Weights of a small transformer language model.
Size: 16 layers, width 256, 4 heads of 64 (1 for keys and values).
Each number is 500 + 25 x the weight over the matrix's rms, rounded and kept within 0 to 999. Layers, rows and columns count from 0. Numbers have three digits each.

# layer 13 MLP gate, 704x256, rms 0.134, rows 41-55, columns 64-127
485478497520522502483478501491491473513502474525491500494528485515447491467517526509509463510507513490458555490547523473457493480448535493506493493471492485475483457498486521509470477528536482
507478546443488467452493499531549503456455532511482477458518479497508511500527442477494478464525500518535480498495499477497480470491515501497480485523499496487461520523506484506486536494520510
484479499512511513493531506514483550490520493466508484518491516491497499503475532514501517505524535480506533524517465510511508510472521511526520450476483476483528486472458482522548497542484484
527526518517543491501521498427511476500509508496516465463530488474523535503530525482519508468516517479528539466499500542461502508563464529491496476505513507519514511475479503494507503512493545
499509524491496489525485537510499483502485555538497475482529456530502481496492489547481471490521535513499493510495529491507541492495516482482519514485555519480504448501505502469545491488499537
493486558506490480514444481527547511515462539477468482452522484468524496505526513506493507454491530560522498479482533436512547497511497487554511492530484513508501499496462532500470490474487518
519478522474491528560490546528487483531530507458493484517527482516516543496524493468545506525477499496499476521492511435456521431492500457490485540473464501493474496542505509495496498480482519
514510456517543478493455532462531471459498509444496516491475547493517494499508513495480495481521495499489479483483497484472497500505538483504471443537456461470511518523510519523506473542519497
510504508460538481489495509514480507471502495471505514519534485490489537547490481516514526491493503493470537534477514478516501540498502490494503437481451502491539482499482534495518500483496510
500499496507541501465497486466526494510493526509480517484516474479510509491496463523469507471496486509513482487440495522496484506477503508511523500482504504506469458503481502435481506563499484
507491504493503444492509520508494517579549464516497501511524537567505496510511440522512508512517545473503472507519512538504470506496493515496497509547484465511520455491493543448484515540472507
513490520542512535483492476536502507493492559455523510508447497520542499471502460493494541484505493504494491492500542527509486551491513499519472510535558505502518481541555499475507466513500498
490511474522495511544466515525485496515488531498479534517502523482436539483491457485483487426511508498527518487537510490480506489481488540483475474480498504461480501518454529516498505482493534
504485494528493470488454516485475475505505482514510473519477500475502507479535507481524497511475530484531485509491496507490477507498525493422504537504494514458530494461533509566520523473543505
509468534489465487475561551495477503514482463501488476512479517495486531489524494489488510512473467439493538541518466486518490445468485490468532498506488460499509534496470506478513545504464489
# layer 13 MLP up, 704x256, rms 0.139, rows 41-54, columns 64-127
532517485511486486477498463521457492553455505496505511526522429567491457543517485508495496516504500478510490513525513472506505456473476508538508511477491486538483418499479526513436483531489492
477509506484504494462511477535520478510484541492488506524460512532525444518466482481532482496483499478474461494470498433501508521508551479493491486525505530471508479493509553522554500516491496
523486514496528497527512505469505471476483493488552483498481543529499509484505484528490446502485474515525521495499503474491504533468503474490519503473477468486546517505439486518490496468515498
496503476487486459529545537457512484518496512463511546495511488486520509511504460504514533515507509514470460497525517551483467518510518528473533509463522525503538514485522513510469541541504492
482489489471472510523476503533468518533522460496507472538478493545497507489530498542510524508457469474533481477528479487551460479492526513543471518506467457518439511538453509473511502516517508
525498427520472507467533515512485515543486461517477539498520517547513517507463480473518501518489500487501489511480493546511499526519516513482476500537530488493502529513479474522509523479532501
550442485509503507507498517506496515492466485501477490511508458509444485538573535488511482500507493496498479489511520514520540467484534539500467470414504478510501476496500495506518494505473505
462547470483502512517533450530512476542468501500509460556516497481505556510539505494497514500486488484496458539496509488493528494486512444490567503467511519494492524530517444499500496508509509
490566527506471525521486532473479496476502502487514489511511539501532480515452554488469485507493499504554543564478475528444484510488536491459488493507513488502496524489514515533531511516521523
482473505478464523475493490568502515504552478523522480522478521494524467484503499528500526485509499535534481454494529491480524434525490471515468498453491549502497516495521508487490512495480462
491521492437548549497427502520535490520474500531532484463531527499525494518533505510477507487513525455512469523535499471508456493476481514506499508487466520535478524520508486548492521499530469
486538472531493516503490489441519499563473485516477488517523498495492529516544512511473502482507484500519532530465507490517512518484524527483537492468488464543505527520457544485522502508493506
503508527469445518479489533464480489493475458490520478527478509492477467487485486501498493490508534524536475537472523473483497543514484473539524491461497525504492475516484488530456491469491501
517472502480442515445492469502499475477541495507505503524534484456508515496520483526539505529505496487478498519499509511491481510507517503473438513496500540499481507498523497484496495533514537
# layer 13 MLP down (transposed), 704x256, rms 0.133, rows 41-54, columns 64-127
467539467501449502472487461518468475496523491496522509521463530473504472485490515478537528465445499500458484508505505516485463481516497473514489489528518503496534453450489467514514501522518473
509523520473476540537465460561551506514519483490488489508514509496467514498479516521467528507488453488476538503491489516481486487532510488477500535490474527539492530487503528484501567499523494
504501519503491516483464466516549479517533515484461523456478480479558528542526510477500499520515482513513470472537502499485479549520497537492525515537523494529482488509481487490497530464506465
451495528480501516518497482523518543468536536519495504504489486479529522487534485498480514509482513514451476495502474491538517522516514491531506493509515513483511501517503467549531523524523484
499506520533485526492557514504498486498466505532546511525479481472513474514509519502512485475507522507495501483499491517476485513478524488480481487528512496510492479518509521507516473477506429
459517502477542507517529535513538547508502466488491481514515505494504495545491559467512465514516524508451489498492444538528481471501481543485543478523506494473524514508523522462505499513473496
475516531452458530510494471512518517549491505491457495509502499534513477503520517516499539499499451501503520471548526474506541508522503545479506517524483472503483471529525481542487505533496482
463509471504483516500521482527486484510484491495489485519547435527478509490483458529493546456458495518514486487524524503507490489513462461491537461521527479493475509483466513494489453524496527
493549482510496461466541563485475540450493465521517487488479521456527538466516515507526495534481514508513468483498524454478511523520448471552491511462498481494505489476514526485471546526485515
444539453458493484504497465488496520506497468494501460508538500467490497478473511529480516456492469517462534510471499509518495491503481474483523529500549474493460476497501531472511510490560525
473484474508491516534505489478511508485512484496497453504516522512493471451479518453504481535487486507483490514458488477473446461465514475468483474504525464493496498440518499469478473533485544
473462491506454494497489508566439529528525527434513498510477507479440469508476484448492488523538521502449502538508514466482520491519473523479494493530481524475550540521497491494521474490517514
523538494470481432529469485512512503476499512521490517486476490480515491464505482472486463497494467469520483466522510518469505495531526508467518471493527460535494459542472466475531507541551463
473459499521536520488470490505480554457506532481538576539514496476498490506506493502523514486503508507466477492508500499507430507516498500511537509497549498497534470536529480477502527492494502